Part of a small language model's weights.
Size: width 128, MLP 448 SwiGLU, vocabulary 6155.
Each number is 128 + 24 x the weight over its row's rms, rounded and kept within 0 to 255. Layers, rows and columns count from 0. Numbers have three digits each. The size before them is the row's rms in percent of the matrix's.

# layer 5 MLP down (transposed), 448x128, rms 0.137, rows 119-255, columns 32-63
095:135140104111108116104114141108151097129092119116134130168124134116118090192120111138111114150115
094:130139133115104113074140145122147152178127138110122115145157125111163104149094103110149119119138
108:129161162113118126087198088122118124126121147140122095132133151122145136128147142112167126166127
096:146149133117148155085174126111106135157171152077113105121135075111093121156125124109143152122108
102:105111143121135112125044173116122116157149134159091134159133156102121120155122161145168113125138
106:167139144122119089102113104151133142077088118084136106107107115167118114133148113142138136118152
094:177114138075137140105094095131104130148088133103125155122191134147166136129174110077116138115099
097:139119158181129132098104160126075122115117116153149115169119159156141101160106133129120141138099
102:124122130112139109065103126125140121148140159154173084164145160118120146119166147126121135121143
109:117167098140113138106162145154187131123104116157149142128114130162159112161107121121117107128075
119:116107165145135143156170111070102135094155101099085182106146098146100187118119137112151118127151
107:175178132147107148155165100168110140170159147160105091158129137098099109134121108173100109137147
103:110125190132093102109145104144109141117121159114131148128150141139139151101134145128145145151163
081:158177170133099141153141152141128082128103118086151139079144167130142083171108141133120134118140
104:125105118104120160158158157118099104120105140125141068146103151139121116143122085137141143143141
109:150142120123077145098108090152129112113113126120144172100113108154072140093168129118110090107137
098:146115109081188091120096163122123140147145129139116131108142129108127167144158179141112164137111
098:154131112107136126148132123166151144139105158117133150141135134101075167124148127133115117096139
104:142115129135089114132131141089170136096159076095102155092087146093127098108134142125137115150122
108:105113183144083118159118126130119075098118099135131112099140109119092130134131166175141084111128
089:136110113136104199071132124117105119142142102135100127138075163141135088190134119117078085146135
109:089145138154171133191127144176116094096127149120164104115133135100111154075155140170109112130123
098:098146147175095152086124158166143139109083097168113130137129192116122105156109093142133090187170
100:127115138099137158076124141140095069146141112163131132137139108092128115131148186172126167123120
105:138102148148159163144111117105102140127165143149068122146153164117155135105098102156130114127162
097:153107123101122121118180151062101108116162140134154078083142098135116180144130156120085153152141
103:127141108122146098142129112140087170151118136121119107123128092131132140146194141144077138149088
092:107124132161077114100158124084135165087122089135109108128102113119107132129098106117092113087162
099:143166099139086165126052108122157112153117122092118127173125134140145108146115133127116141143107
097:178149100159115111115103164128154145104093103121117125088140113135141132118086095140144110088122
092:150079137162100123119163093137117106130131119107093106110134140120150138149112113082119084111129
094:115126103134125108126118119140158195124156154136117136147157106142124133113113124121132103157136
106:105140117154117072117095112116181124137146112167130099134152093115159133147148140150145169149125
092:133116111150153142111143150101124120120152162126112164088106137126117078162123160142129107148107
104:136096123155119144125150132108110184125113153172120092146134123123134190112088090117120138107158
099:155140110095155177127183123136149129133132177156132098109132127123130148133128159144129116154139
103:109173098120104133096094146117099145126155118075134142116163097137087091065130082135133099124115
106:118119169140111094121104149115135143129081154128114111104162081131119105151092131115105137116145
109:128121159121162153161101131127108101116133114127115132080139146132129164134167130121129126122092
088:118138128145160119107160140178149125145127154141157123087143137139132132080108126148152124123112
103:129125109143135088123122145126126102151061110146159108153130139138051126149099108087114144147146
102:090131094124131146163087125148103120121088132128138146134131144135075091158189100130161113132108
087:167129166116101144148116108136146126107155126080118092099124146119106110164136126115081128100159
106:106105109142141141122047111128108153072142131122135140112150148113148128140126124073134144137094
090:106175116129153133164165133134116122136141142129138102117136133114166131167117137139118158111179
103:116136155121154145130110134140086083126078145114089126124133127129119106114142119117124113146119
105:167142162157118142126107125068163134153136091093144119142115119151169105149086107127137117117151
095:123124118147120121133092115127117162115101138137119148113122134141117124094130126192080097114134
097:125122157098089131103086091128130125137133120145119134137112138090131098137108111092092101134147
094:133127139113107162126095091110140100139114115151169100142073130110154157116132129140098169124152
087:118118086136168114149114149111145109103140069083142080120133136101127079147128147143101080137151
109:125137132097113102125140125086135119143135055125131140115186117139084121106121092119126097078138
092:098116108148146137114106137122126133114140150114136157117151112131172133129135124181142177135118
108:126100143058128139110112134100123135167128103109112132107160104119139192108122107136124132091136
112:134105166149131135109123150169110136135127123171142094134099095173165144121126129159135101162116
106:094140115161088155141121140125112132123158155101094116104171131099171118147145090127108146112112
105:126112169101149148149132140127119123163141109128110119126093111139129170114116089141091140125157
103:096154114157122126115122107145131156081111120188139152132111145127174131149112165108101117166098
098:135100113100147159120088113085188157156105115156129119141139173117103155150108120149155121134117
108:143118111166126124126137146156120074098107117120150100154128106154145107108155132128125146141125
096:141109107104127149158107136101140121093128148132126134120123114127100166125129141090183186122138
106:114123161100140109146141172116169132147145147083117090135121142145141109118084116108143109133165
095:125120080141099117120134161163129099138123104135094102158129125106111148149141117173113134128165
104:090118149102101127136130143150108119153121132128095121160139094103109157131124157153126145144131
092:090125113137132161121133105149149076130086128137128174121144140129145093093120148130089133153154
105:135136101134087164128150143162093104173110148138149131086138141175189123149127114100122091132098
107:099075128102108129150089151137123098140131119142150154079180148111137141115151115107090097131117
102:129083085115135145129130095133108103132130094093112147131088142095113148090159162143090132078173
095:078142130158114180110139122136114154140120141121142141179173125086129108208143108152086129159123
100:150149127102115154103096191153105139132134120138125149124168130108148138131166144130180115073114
102:145156090139124148100114141113138091115118129162105104105069116156122131097117100106123137073138
102:110138140111113129154106111131142094117157079108165147099148124089127142154107125162118097116151
091:107124120153146090180089165120156167104088097158142173131145129114113110089114122122112132173128
098:123103178167118135119106095077118198133100124129100164118161128125084114124147107133145141154131
111:145130129128143117119174133131162203115151093127126123125118123182103077129186121128137129168118
096:147132115128123152141081151126102137121121142120173094124115150136081108173135112117159104160093
099:126070114105106137146096163133118133129145122106151188132125173148113144085129111137078144123118
089:121137148095133126097092149142142124128146122099141112096108130121108108144133160113165129124145
096:158125125109098136116139087131120122146116139148141150140123077101160160136141097096180126127138
105:138086143147109088135111134132158127130095118119142148128151155131103130157141089148125142151111
105:112119132159120128097133116146103125114093117146171150108151091144145130133108118111126135155107
093:158114135126108098133111108131136107151084106143121144123090134110137122151107149094099112139152
104:131144106130118075108117097168144150098132105095159108121112085122141103140128124148122103133149
092:131107113110177138127093141104118130137080114127160105178113131160128155113137101096135148123090
097:137088096122175114148066143134109145140108142165123153140145159147084115137118140136110128142085
097:148099130111136099157154132110131091133176115134125101118135142151186137118076126101145145133130
113:142172127148133137144129162110125099087122121099141116111167106122139130113162156134132098126067
105:104185139153179136109151151098090110141134115112169092136144116171082102124140142156141125126078
101:115179145135076147117065124126085122147114096125073108133155144079125119092136137131124127129118
100:086098136111127121159149101143100131150202143116103114122136115105110155123147118082133140104101
093:173093126114099114103141131155140114170130106085133142132112133163114136108122133125139147088090
096:091102136118086139143165111174096097096109169165109140147137144150132125130129113136097130189105
102:103099162156127142127125126123112122162116153139122138147137109114196114108133114105126070108124
106:132159122079149140129112154085081117119142105100142109160104118127123115150124129134118146139139
107:092118091108088170129190138134083138120117103144139104132123097116138133162133145112169157094121
102:117167082147127118138145108118141104155161135128153109170080093091159121124136123149091125112167
107:134160109149137130154123131117157117096125142062158132161132159129144142132125116143137149134076
089:145114114082113148077110129121106139136130099129146132117156152101109159124149149142144123117125
101:122129103123121148164183142106116135086155135150097117114097117144097127126154189135118134133116
105:166155129160144150154127160124099084137124101093088149157129185111111151190096128137143142134098
102:133078156069181132180110106115129096138071119147128103111170133122116102066107121101118125146093
106:130173127121127084180093132121122134070086146124110146119122168111162114117127147146123118141144
107:107111134104146107140138159142136149108144134132086157112117143175125138133183115135082101121098
101:166153159134141108141149190122122129091156117139107081163116113121115110098122132127136132125148
107:117171129168135114160154144148133158167152113122181101125150135125150125106135105149097095134126
087:112127150153130135141115149088174173109100129175139098144127152134135138127163110146164093093157
101:152135146114155168143100139141140155098174136159126167101118137105167128104097162115124096152143
112:107142125136104167118073171101111159162132138137129126139092124176106108183137104108121136152130
090:125149119156094106117133111184127129151161111124133213120120129129142124131143128114092139114123
096:122096149106110107112096152098106106129122138138170110147088118170110187137104130119119142118101
088:117160143141157107095148156146063082085163142140161142133183138115129168097099138135128170112131
092:103133157095157106145159122090120100134093109126155132122130138140139128115139063119098115121107
109:153072137142111101142135127129173161109192172121144140094137103150134131070154150104124107170118
104:146133143165071107090165111120125158116110120106111106155154120119137119184157142128142123151097
093:132117096171115116129119093107112146129116121107108161152118093146104160110142114099170120108157
095:111127128150096121110170155139118131137117115089119139131135131118112082129148152164148137119182
097:146120122115140113078128088112170102113122152130155086126128142136143145165145108109132120132105
083:154166140138105144111086113112165107137115130111137124152150169173142149144139140091146142135175
089:088120099126117168136125154117163150127123150100149141065130103079123109151116142109103151139175
101:116137129152160134152120196122155098131088124090113135095141161128175188134136110105095105105115
085:125078132099186099109122160088140132157111098141158122104145122100186153128122121123106160129115
106:150152104175119087147125159103127122153104127110096118130104139106118123154122100107133134124148
105:141100142107134115119108068123099124124153167152126146160139119170123142167159124164153095088126
104:125106149131135069141119074064118074124090120137108137158109127130129148185098110120140121123083
099:143173102111153140143095108146155158108093135112150123127132115141134124168126156128171101144126
096:153151091120124145116149159116140117144091150104137140136158147172177144126155135111113164142150
094:131135134136150113100127153145153185133135148092116101112169149119110073142094118115107097131138
106:135094152108136129143136133177131137111143132113147168148138155121121136208115126104106145113100
089:140096148117082098090118083161108088141126152140129146142089115112152156126133112161150153114114
105:155135123104141085079117128161120106184114135126137112137139116114136140135111160124128139131116
100:097095173101148134101099116146062077098129101120095169125151151128079152141147120102089126137112
099:095140124112114140120135116124124137101100170135119160204137137121132140140122155125146156122177
096:125125192134127166132104156139136132143079117127081143133153139154087147093098122120103067087130
106:118162122125160091171178122102143148143174164162140112136121106146130157080111121148147157115119
094:161142150105168146144129121183096128129130187072140156119138125148126109145115129141125126117132
097:113086086133140144146187124143107127149144133165131143118109090136136106107121169154092140071150
093:160151133087149145101084103160165098123126120123124116111158122096070113173147118123131142114139
# layer 5 MLP gate, 448x128, rms 0.265, rows 120-256, columns 32-63
071:149118144143133135084132099084129133136115152118133111165192153129160147117145106121113151111121
109:144137067125127141135143112147107119124085159110136133101158103135116118150141133148094114056116
103:172124138126144105097129152136153087121106112099096125149147073079143122124132126125153140104079
096:096127096154117154124130104168125170126137165098118116153129186126166096157133137114099114108130
106:103125175111114133117124136158133159100108111141099140153134158145096183156192150122170158103173
100:146120118122181151138171162156139146111115117124090103109109120130140139140113087127152128120129
099:140146110124165120120126130158132107164129120126132101127116170150092116158075141157138162100137
096:126098116136107133106118139127139107110104131119135126096144114142101146097102153164097120139097
100:096145158158131112125139097152160108099098068125132111121128160156175154113099170115073143108153
115:122119176154092111152142154125128105121133085120127117108118170153107144121136081157109137122167
106:127114135155088145154103137091161146140148179098108116136124131097132085110153154135137107146153
104:085131139050127169088156149136099164148131149175130106108110163101099148109169139128109112126148
086:149116116158169158123140119139166143124175151108134139135141109143096124091131113140106178150139
111:120138116144156138160117123161170110121157121103179165108122100180154119158124142150064124142098
097:177126127128136110154121127151071097134138163122109110101125098166123074122109179125141132147101
099:138113221117095169117095123153157131154095144126101145130144123144138117113150118131090126130128
100:096145143118107127182158143131162086110123110124084159122165133084194074091099116144114150168099
109:137135134160152124094145153122149114101136095140104129133158168142151109120156116147119103136104
111:123118146112102113128076136057147092106132133110125132131087083150119177074157170134122117159156
085:164108140114143109133104153171153127158162100115150131103116155126166136164139167160072122138164
092:136104112092156132129084163147148126100156103127134094154152110167101121151113104107152159124111
099:119167135178147138129126074176102114135122097146135153163098118182154123123122159139121151125111
104:164166112159178140158134101120115124116115123121141121121116107142168134087141114156186095158141
108:130105127075156125135126128159143125113131138137118126159143106143105109176151130146135151109105
105:106113127112114131162120178103134113088166140133113099121140070116122147114118132123101103148074
103:132160084105115123150117113163125161074126113134168134117138126147162116139110144152099125127154
096:149125090137111135162143152081117137096122148124166148121116159192138161111108181142131172155127
125:065131109127101142114094145096183140124111117124089091155102117106111124142173140184126123106119
099:167139108161133159103080118135141115115068099126157141086157145159132140099145157146162105123131
086:150135136162109127114133124144111123090141119113110138189112119125139143165123148142089172110112
106:117141093090135120138150155127154116104145144068126141115148143109098142107097152147133084135161
109:082126114151148109177100117108096127111116122156120099104177098133073108158116128087132146117123
093:145152144120148122149129123106146154106157117119156070172102115138131099142068149196127139108112
099:129102113158129145113121076151117174121124112117145117113146131096119136104135111130142161120152
097:124133105146131158113124137164124087124109144111127085136104101139107128131125105127157124117138
104:122124136119154115142146159091156126155163112147128150126107124136120170132111123153149142065132
095:089128161128130097158108128079109144123138151089091132122143164115157095119074129125114140092146
106:133140150121138086137094122121151097116096121139096120125086119137103158126094131128142135135135
086:092153126159143163128122106121153162154135088144125112119157138109118095151088149134098110130156
093:124070104091160100155116155141121119115109144137157116123138143113135161109126148126132132144100
097:119138136138165136092145160179149119104131109083098098154100124134119147097093087135121133134069
085:122116124129140136114118173089118124081144151102136133143112129136148106100098123145141119099116
104:128134109126105085118106162126161116139112109103111109092156141129131116089069201171139136096112
096:103132082161152107144106143130187125128122115105147123146127091114098124169122145162133140096163
105:102192115128100095126101160098138149143144129143143154123093149106080154132142146124094115143128
091:136132127121118102125113118160188167169171175128088121120133117123112133135156139105133150127158
098:138167150083143110129099107148135147102134161086144104135152108111151178144164142160140099141137
091:102154110146157076117131152114149129122163117113095113133138120131156095103105147168120149143136
094:122121146116121147140151127095121100125131144117132124115098145122127120122150203127121164164147
091:136176157131107140120103110119130115116142172094132144160129101134107134113121102126158177116158
091:115078129162111110153151162142145091149099159097114132086159064127129145126214096131133153051126
087:130108102163123131156143164102108164134093139130117086168151119129082156125122194129130103143133
112:158126093147128108125160104151121087116099140123146152138136170100087103169175109140111162190100
109:141131131156152096167102132175100140138121129111125070147167129134123184125116120147126129122102
104:150095163167114182134130109123128115119096109116118149117131092118141099106121082103141131150108
106:102165108124146170138142129133149149093148140091127166160161108110101102143139132102158114121096
106:153143092103211130145179136104115138105109116117086128128135150133117167114127101127112109174133
109:117134126115086104115136132138154088086129095112097118117141100137148164128158150104171124149102
110:121101123107077117160111161149100146169108135113131112115102118141118156110087131136163161109109
098:136129093141149079082125088134151141103128121124116128138118115140143054172091125171090129144116
104:155143155123144080150112151107156105147115114072124137127129127097167114138112170163098157132133
097:127135150129141110153143118123142139175143123119078113124121108079133120112146138089158125122167
108:164115117140115161144113140139110153148144124118185135083101128117128187124136109163122153140159
091:102099127137117123132145131113097136135094146168070134109138138129111144115159132123120160082108
106:102139089171117159179127158129120099130103144129096111110112149129111145142129121130177125123136
110:132125147102124154153113134106134072143125129172150110143118090116101119121102114174129125127071
090:135121129117113123124157067153180090117123119082146130131128134154136140120126127167127146125119
103:170167120066124148169111094155132127111179132113132109082097130157163135125148142165099167129145
098:123144142138163150135117119120114128131124094124184087102145120123127145107188055152146121150139
101:110148130129137129139116118112217126129126111117143109086179142127127144087131141137086104143119
104:108155096122122123171119105115087071130152119112135131106104113134080156170149112133141140102088
101:155148149143113130133081132087087113153113140139150126140139114151080136127130152171135155119130
092:125145126130132129134121128188066102128105159146111117165075136140140144165132117135129142140120
105:120118166150099119156110093153123113134125161163132135105096116088103143090102159132144139095135
090:141123127133084135115141169149106121109137162097111115158145108127094151113112107115117125083159
096:168127116153157086168084099106101115164141093121114145126137120168117162072153163133090129122136
097:088144127150083147131132071086135093100105102148167136110120106132106139138182140156129118139122
094:140162119148159154143096122114150117119145132159119137127135153132126117130072144125154108124153
105:098123218161131101176127139088108114124107110120149136109125163082123120124139144146146099133132
109:142104156129104101178108120132155131103167126113105151147070137115129178124162169075096110130171
091:098143153151111162097116154169159129099111142096147162129171138143129123159150112188148129103112
114:104142154124135125147121160079141091124091125129120134134147113104146113088124123154136071138113
095:158081125114115076126121143099149088127103137077115129159118107127136159098130151121187163146116
096:140117125119122128101115112141104126131093171143140152093171116139128110181106128102129184125113
102:112163143148115139167102112126128102119097176084083115117090118111115093081131170132084135127147
101:120125117203110137131141115104103139130079105091114146122126121075139128143118113175147104141089
101:181129137122149112122137115178143114077116159109085126145147130167110164127115092165136146105159
105:143111157115106141136131106128147158145150136149152158135136077093144105140113107121148118138150
104:150152110158140117094100155115101108121099149105131128140168100108174091129122172129147131103143
095:100083100125142147133113142154124149158127118153168091150152128142182196182118095153144150108119
104:124117112146127138150093168136118138102113124081125086115121091139123125122121153158131123149147
105:117126051115132105125103148111143137093152191132146148141113180167127150131150115112105134147134
105:077132114100169159155164122118099089176121140116171139109139094135135149112137136159135113143105
104:106106105092110120146105090148152136087147144091127142088113124151095130148111134111093088141098
107:171135093127124108140129087155134141125110103126153124177107137118146122158129138156146137098154
097:117152189081114127122118144138099080149125159132120115105105137102110085091123123102107109106147
087:152144155129085115141136127083103145135116103147089081144159112139140147122122106178120132152158
099:119153113128112124116100085164138127126165149141114062102097135136130117140139129166094169139135
102:118107132129106148142129116130135130124103129109103139151126098180081107114112092125094130131106
104:132163084132141122133165094167097112111118156116103144133121090135157153097148162164148118125133
104:139190123143118109082116107123092096109111114136119100136166138128129119103147073148124123131118
104:138079119119150077137115110111146080102136137131131100146136148138117118132082112149144097175122
094:100092143124166122169135144125136107164117154115107096133088137094104111172107142125149151143104
107:124104115102122076122129114127123123127167144081129135135097104129114115122140146095105166131139
099:134157145154188124147110108096109154138121143149180096175138158115110142082111120099120141160155
100:140162171162133145159094149097118150130126141133109127103151114139124125137120124176110124172191
119:104129115135113122130102137107103172186094075121129120196110143142127121163111127100124132145082
089:150145108086100140113127089121088139138129144108123152145086125147129153108158122129104156120124
093:159116146129101109131123147116103113133151109136141117152110169126140163100141119085073127111148
094:101163102150141118101143137133073131064145085156143118115136180107143136109088117110136111131146
089:178118178089136166135112092170144171135133144110104199107139099170124141104127116142179152113137
094:136118131111108140112136157154128147138121159176143132141126165136094103164136134157133139126147
106:146152164105146150137129137097104154129138101093124161145092088138101131079084138160123135133171
095:135112098142155094135090116110117143178124153141093132104165141119131145120135123163123122173115
099:099058133147093149120134141196135119104118151130137099116147100142169136124112124091148146100143
092:146170118122119136153067132115141110120144133131128139103153154107105117123129178148116133111143
085:135125118162143174125124112113161123119138106123162132166141080127149149122120131138140194111124
092:179135131129123104113143129139103139131131105187093126177114143139126144108117113140138108140096
106:180096139120139126179097137131114096144149145116121125133149127125146125133181160144124098139113
089:142148122132120099105140151128087176146136102128126128134080118122120161134135150147137131122127
106:057182139161087144146096153153118145129145157122148094134131157120103118143096152120140095131150
098:090172115133145128145100117109130100148162110195155126142120127113126113114117170177130129140137
102:137096151167128145107102104163117146127108119105172141142139149118159124110160126155133153132136
095:133174099167110096138134135152145140125134126142138149119091147177137150129133122118145102169144
094:157097103105141130099129109116110113109067147153162106098107123136117128119161098151147141131079
098:136152105115077101108137109106109180157106101089070089123126161141128150138140102172124121151152
102:082156127180136115131110130128121145116076162166152112149114095119101104080101153181125149138126
089:114144122131134122142111120124152130109089107129129131113150125160140072115137128083136124122146
107:142118094088092129099089155158119117123150097136124110094136154166125130131181125167111131129143
113:086123094122130164128159109080125098072123104147155113127125173153125174101136121062112147178124
102:094123129151120113138141136095101100135158111190118111165158082142150121126094107144142135104119
094:132087130165105124135133172150107078123134118155133137106157130115105123110142095099143136096114
108:076152118162133092134125106158090129110125067113132140145125140160107147123168120110112115116161
096:103150089103121146124107158108138085115106102145147142157121122100135142146140128132141105159071
090:107132136163111143117148087120143142111129117140132138139104118131133149079141068088155135164120
097:095135177145126096135112106134167088126115137128123103095098140098092130133137158119113107127149
102:092131108119153118131130150152099154137145142136148097178143119121083172062169104110151120142098
# layer 5 MLP up, 448x128, rms 0.279, rows 120-256, columns 32-63
093:118122120130177133164113122127117127116098129117128172089135111160125142101167170169087111142121
104:106114160105145113158109120160150156115146106127142150123107157100144145144070154130149162138130
096:130163134082167148112094144119121119139148095130155148125153127137124108147142104162159133077088
096:167177100130110124169137141154102116148154169108096140152104112145125141137131156131113152153114
103:173152106085150129129132109101147104118123123099109173095124100081168106093141117160142145127132
094:120174126127142147150127096130115156122147130122118129142090158108109129126083110118123126126142
099:140128149159111085141133125138133083176152098095114137130123146128098143101115111110106102148123
109:138126096141103140110088122124158090120147159144134114085162135067127114096153139141090116118115
108:093123116126168144139176086143103144119118103123140119143169129127167155111117158083091172134163
118:141129116088129158089144092151144135100078147116097104135127138117152158099127130119106140151106
102:107118183133117092148131120071120155104122103118120154115155125175134122153117106096155136151113
100:100163155148113118136116148136104112147118109090148158055112121149149097154140109132144113154112
084:109127108155132123174133096121136130105155114112116170105137109117119126116148087159140164130148
105:127127111101119137108129110127125122139132130103127120126136128108133150121079140125094142129120
102:171101112120127146104152132119084142164149105122103123142086137150172149138148090117118108107102
094:107141139114146148143119116085104095111113163129147120089149139153110110113133134135085128107127
102:126108143125093104123125100128093128119116091142134136159118131185112128132083134104155128160121
106:094130130092106130152139155104152122132170120140108116136134124124142106112129140149115124136140
112:168126096144140133107117141133121144105141110118110145120103163133108117130102088155088166153125
089:114117137127116108108117112150116137141159098126134115123144131115126117100144132141083164142139
106:124098128161143127126124078107126128145126123134131165097090141120156105135111163147134153103163
099:150116148131152111118138124109130148134119102111140133146129100100117134092118128116117148049141
090:134078101161173141137124128148163116138146094099119132137121167140135109132145116132146123087177
100:098105112131136146097153123163135151109166174117089126124140155146106084118102117124101077165134
100:182122108166109072113142113118101132166094118133159171109157129150118123141163166116105170126119
104:110143074110141135136108131127171085076137105132142153091130132137143134165104112146147088123120
095:134153132097141142083112162152129096162137113106139103107146138186120132147157126128170104161131
173:087125094112059162134118126114178123141114084131109104174121116131143127125166113146132134108107
098:162125147114112065131118124130126127077155161131112116107152119107116137135091160112071119164134
085:158115183148102115115145103136133087063127183144125142196096101108119132148124126137098145137109
092:131154129095111144134150071120108096102150094094134098115136119069164145112128105147150136114080
112:177127134103130164126129149141099105141114109154132088146140090123150173102161134130156139150165
090:104157132156123157113096116069107140128161154118113124179076086140135116132128136115105126082134
101:083147095127073116118140147143105109165121118132127138150119101162149149126169107119100139118091
097:171140164121123081188094153106151130159129108178143147115130178124096088140135170135103134137140
097:154125136119126125065138093144153109089158133156102120130111117161151131121128102118139132162122
101:107114069095127118114115134162146138096107140131133118134137100121102136129063152166127088157072
116:085085135129141157089158133182156131119109126090122119130190116170142120156135151127104139131140
082:121127166190123140149147130143174125126124106140105131116153134102121100136128175139149111121139
102:132112122124112110131134164146126102099134115122115126114145134193147088098141141138183129088133
097:139119122143161145113128172105145114122174112135156100148140146127088133104057152155140111104150
089:084094115150144091097146209095120138105133138109172120144075086148146120119090145143108141102110
104:122111117136161130158123149130052154105093084106156135116116146120132110122152115123106175134148
090:113122162104128159125123133107168137144173119143131142099103105098119141094125119075142119180109
111:160096132146136129165151158190107150149144124108141168136074179073124120132138127119112121143128
112:137113113117108108153127089154168138153151157114113127154142135103139179113177117129126125120117
107:090132181112145133137118179078118103159135101139159108088125115104120144096131128125093105112133
107:105126131145175088123162157132146144098119138120093113115122099141167136093145153142087100152132
094:126133125143166115141127145093139137108104121148116131156146124146125139169071150126106127086161
083:169145147130160138122140116130130154110087137142100163150130144150124124117147111116207103119124
108:128092123100091129133179108101126102155101123118157160109130082143119145109126116130105136103129
087:148180126085155161117124123123160105107173112159086132103123123163136139149119144118112140128116
104:148150149116119128146112140105130148181126100144115151121111118160079169115127102113150106099150
106:147097113079154076126129059144124126131131109129151136170132169112137161124149137117119098145112
110:125102126134139151135141114128140120120160129103139140117127109124091135098138134127117092165099
102:085099096109115073134151133162189168133131131117134125149182121142085090113125129171130135130143
109:111122130124091116135108086126155115177127169151097119152174076161166133108136132146136128058120
109:132141152111119134112115119142097168107146123103140114148150140117149143146153157164181125141110
109:133152119150147100096150088129133136115115095149141149072111125072132138093150146138084116148152
097:131162140159130163158151146144130110186099143117107139127159123108125115121088089123123162127152
102:153124129146092099130111137119170134155111162152133115136184137113146152165125155127161115114134
093:140152125096132171149125165118142108097177160148103159140150121129147088149091132084114147107151
104:127180170152115108095096110077142156109121125116151108125100155151144141169144092114149121112167
094:133127157130114113139175150106106165174147129116154164120111113140068140133129102125087142126127
105:120148118118117192124151109104131143139156130142148154110116143166120127101069129161160132147135
106:175117139122116204142148124164148089112101110128078152135099110139133151141140126084160164113131
097:099138122120136138142123145133147129103159142144139117074135127141112129134112134147115127145160
100:146127167154181109165104122147138112117119110141132100138140132133146110115127149093093150135157
100:078138168110158148127150083123125097107138145102104124116127106118118129104100132139114109142159
109:113141140144075116121122113153089122116100146129092122155100100151146136097122091157104150133155
103:134135166164126135141127125095180073147139136146156193092103162134155133135164141151085168146080
094:099112116157104139166118107109142143054124111142149121149105132170121141152169117141131121135124
098:133125131167111137110130123151087078114100109081155143124133119110124160151081134138152117100110
112:135156150118122136112128101112158155178101102125130165105156105135157123115143131156146136079154
089:150074092148121123145161153157147137132133179089133108143114124129110118121155128167121122087124
097:158154088138142137144106169147148152135151116076095100121123115142136129124063148109094124122150
095:128096109122117137146096146134156099088098113128106129113092119123109100113160130132122139068127
091:124114109124155141128088137116134101094131078172123111085123121098110085118109173145127107142150
102:114135151113100126145135162138138148180115180105149147117107153131168142102115161094123122063120
108:116110133132144101060098140131142124160154135120112107171135113093128081108122150164129106091103
093:148114105145115210097162098164147154092078154117154151164157130171145099114150118132108163131164
101:128126108154142118153127126105108193149144112174121115110113137082129124076129070115134117138147
086:148129156134139131111116110167092084122113109133145179152100128110146086196148162139121136119148
094:138139102099101107151172108086157116139126117110150137130135104117136117100083098122100153108105
103:175062114100167108121119145140144115128123164142138129088157120144092127151146129146142138139133
122:139121135088148114144121183146120100092142128114142110104151153093108077100103146105073121106141
104:125136126093137058090134154114097130122109122167134181148121144109151144126136097120107097136094
094:136127173114135134129188163122091139171129121147130093117100100155143160139126095140109136162125
099:138131145095136115174110147141122125090073113104148131121139137175116089102132185141137167150098
091:126144167126108109141099112143120118102112125129144100108122152151108105126125104160133148127141
100:139130121172115138110123114087159126135127124146103176125116162098133102166116102120167131105105
097:132124117171139144119139131179094123121113101061089144129114176075160150114149106097128147145129
110:163115126099143147092112147126176136133114129178137137134134120085125108114138117080130102180129
108:136174142135132052157118105102139091133159093113113197110108090117127125104143141118145123097120
098:104139130113119142187121107127114110154163110126129157122155149110149109103126135110104095143119
101:104155079117158118085153118101149126092131129060116153127155117143108162148145067169166103114072
094:120135149170133119127148124169110129115129144125094121162063121171153114116117140120110120147113
103:163114133126123131109145113130141113144119164130129168129175148133117156123111081103131062144118
102:109122096141133138078131128117116104114115137099129151118148125115116086087133149167100104128129
101:137187143139112123095138148115107156139149106140110139100125130129102166136114111174105151120146
106:135112127112108131135132139138169124141151069138122125127091115147141164094105119110042138097102
104:136134098117151119126147127186122112094135129099118126127123095144107126121160118149129098136073
097:097106143119100121136098118112119174140130188162168159107146112119143131131116152110101151134111
110:108139094139177139079179062143124144137108110123146097111150155139194135106100114116125111112098
092:077119131149164130107093122085138141127148074136123155145117141115119112177143133132155157171124
098:137099144174157122146102118140164125184103100136121121146170141135122184181156107143102135118116
116:108075113151187156098115144126119183108141137156124133149159078166123112144093135125078133129110
087:147099099069158124166137110115126119144119144142082080128137101142103107146112147116108089090109
085:099132127127154092130135129102174125100128096147114096101134117128159131143105116082159112100132
078:114097114189109165150112120125176147096153092129085109125116132116126133154151082115164129118105
088:128110123131111127128070136140111143114136138147153140116140109107142146090142143110132132143108
109:151109125155108098092076127151126106143107085123099124104112117108163137136114118101116102113083
112:130159135138073140123122118137159118101136099120154091142088132095092166103104096139072140127156
089:142161170104106152107103145118122093111113134110152108163122114131118143183132112129119192135149
092:124137153114070150097139108161116112116137139109129095116157088163179105169110113115130148130122
096:118150101123132146101153143133149104129111109149136120136156141169135105128071145117135078158130
082:105149108099181095121115117094146137080113113158092123133112132121105095136116110197155110137119
078:160134138141133096089158124132065149113125099173090140169134135144132171102135106155138116131126
105:147147077144153137102103160161168105110133148159163136145113102134139088124114161112127131135165
086:124117092113106144150133129165155083107127173135130135140172102152117117189158130158121106116112
100:114095107121143134115133109139102103118118150126086111169129141118138132080145094113185126124153
107:144169163167135169168121107125123161116106112098138145134136151112124095114114097125147180101143
105:118114137136183165106139135124102146122117132135114158144133087155133106090105115111147142087121
096:081102173106104118127132155117100134117122108081100155106113164133103133102119122095100120120136
091:132131150129146138137133122115135149092137143134078157133066151137143115156125124088106099151147
090:113125134107069143123119090076159165118125140101139121132165113146163151138139127107148084139139
100:132145115141148137148161100111137131169128165120127145125119132132116186142134116130089072157129
080:113149104160133118148169151115133171150130088147124115105175152153121102106142149104089103149130
105:122129115122171105079079145114103132074140154139132096096128121094123147143114147096120154133123
112:083123105111132130120146161129149134134139089113109143113111085149102115143097108134131136139162
100:121104123101120147123125112147142158119162148166125112112070085104142076125133098151103115140094
099:109061130119114167122126143106171121160119162131151099111149113159158087160174141110108189146146
105:108124136136075126164094100118112112162142150140118110111176109094125089153116155102166102121109
096:151122144114125080107134091134110167152092153143134087126168127123125130135147140117129142135117
088:138148149140115101116141096144128110162116122145130112124183137119176188128126142130106094116150
095:134088147153159119108173122143121093104139117090104138127115133061136138128177143094126114134116
094:150136156169145104156133139103167107095125109116105127110091131119116110119105153142100087178101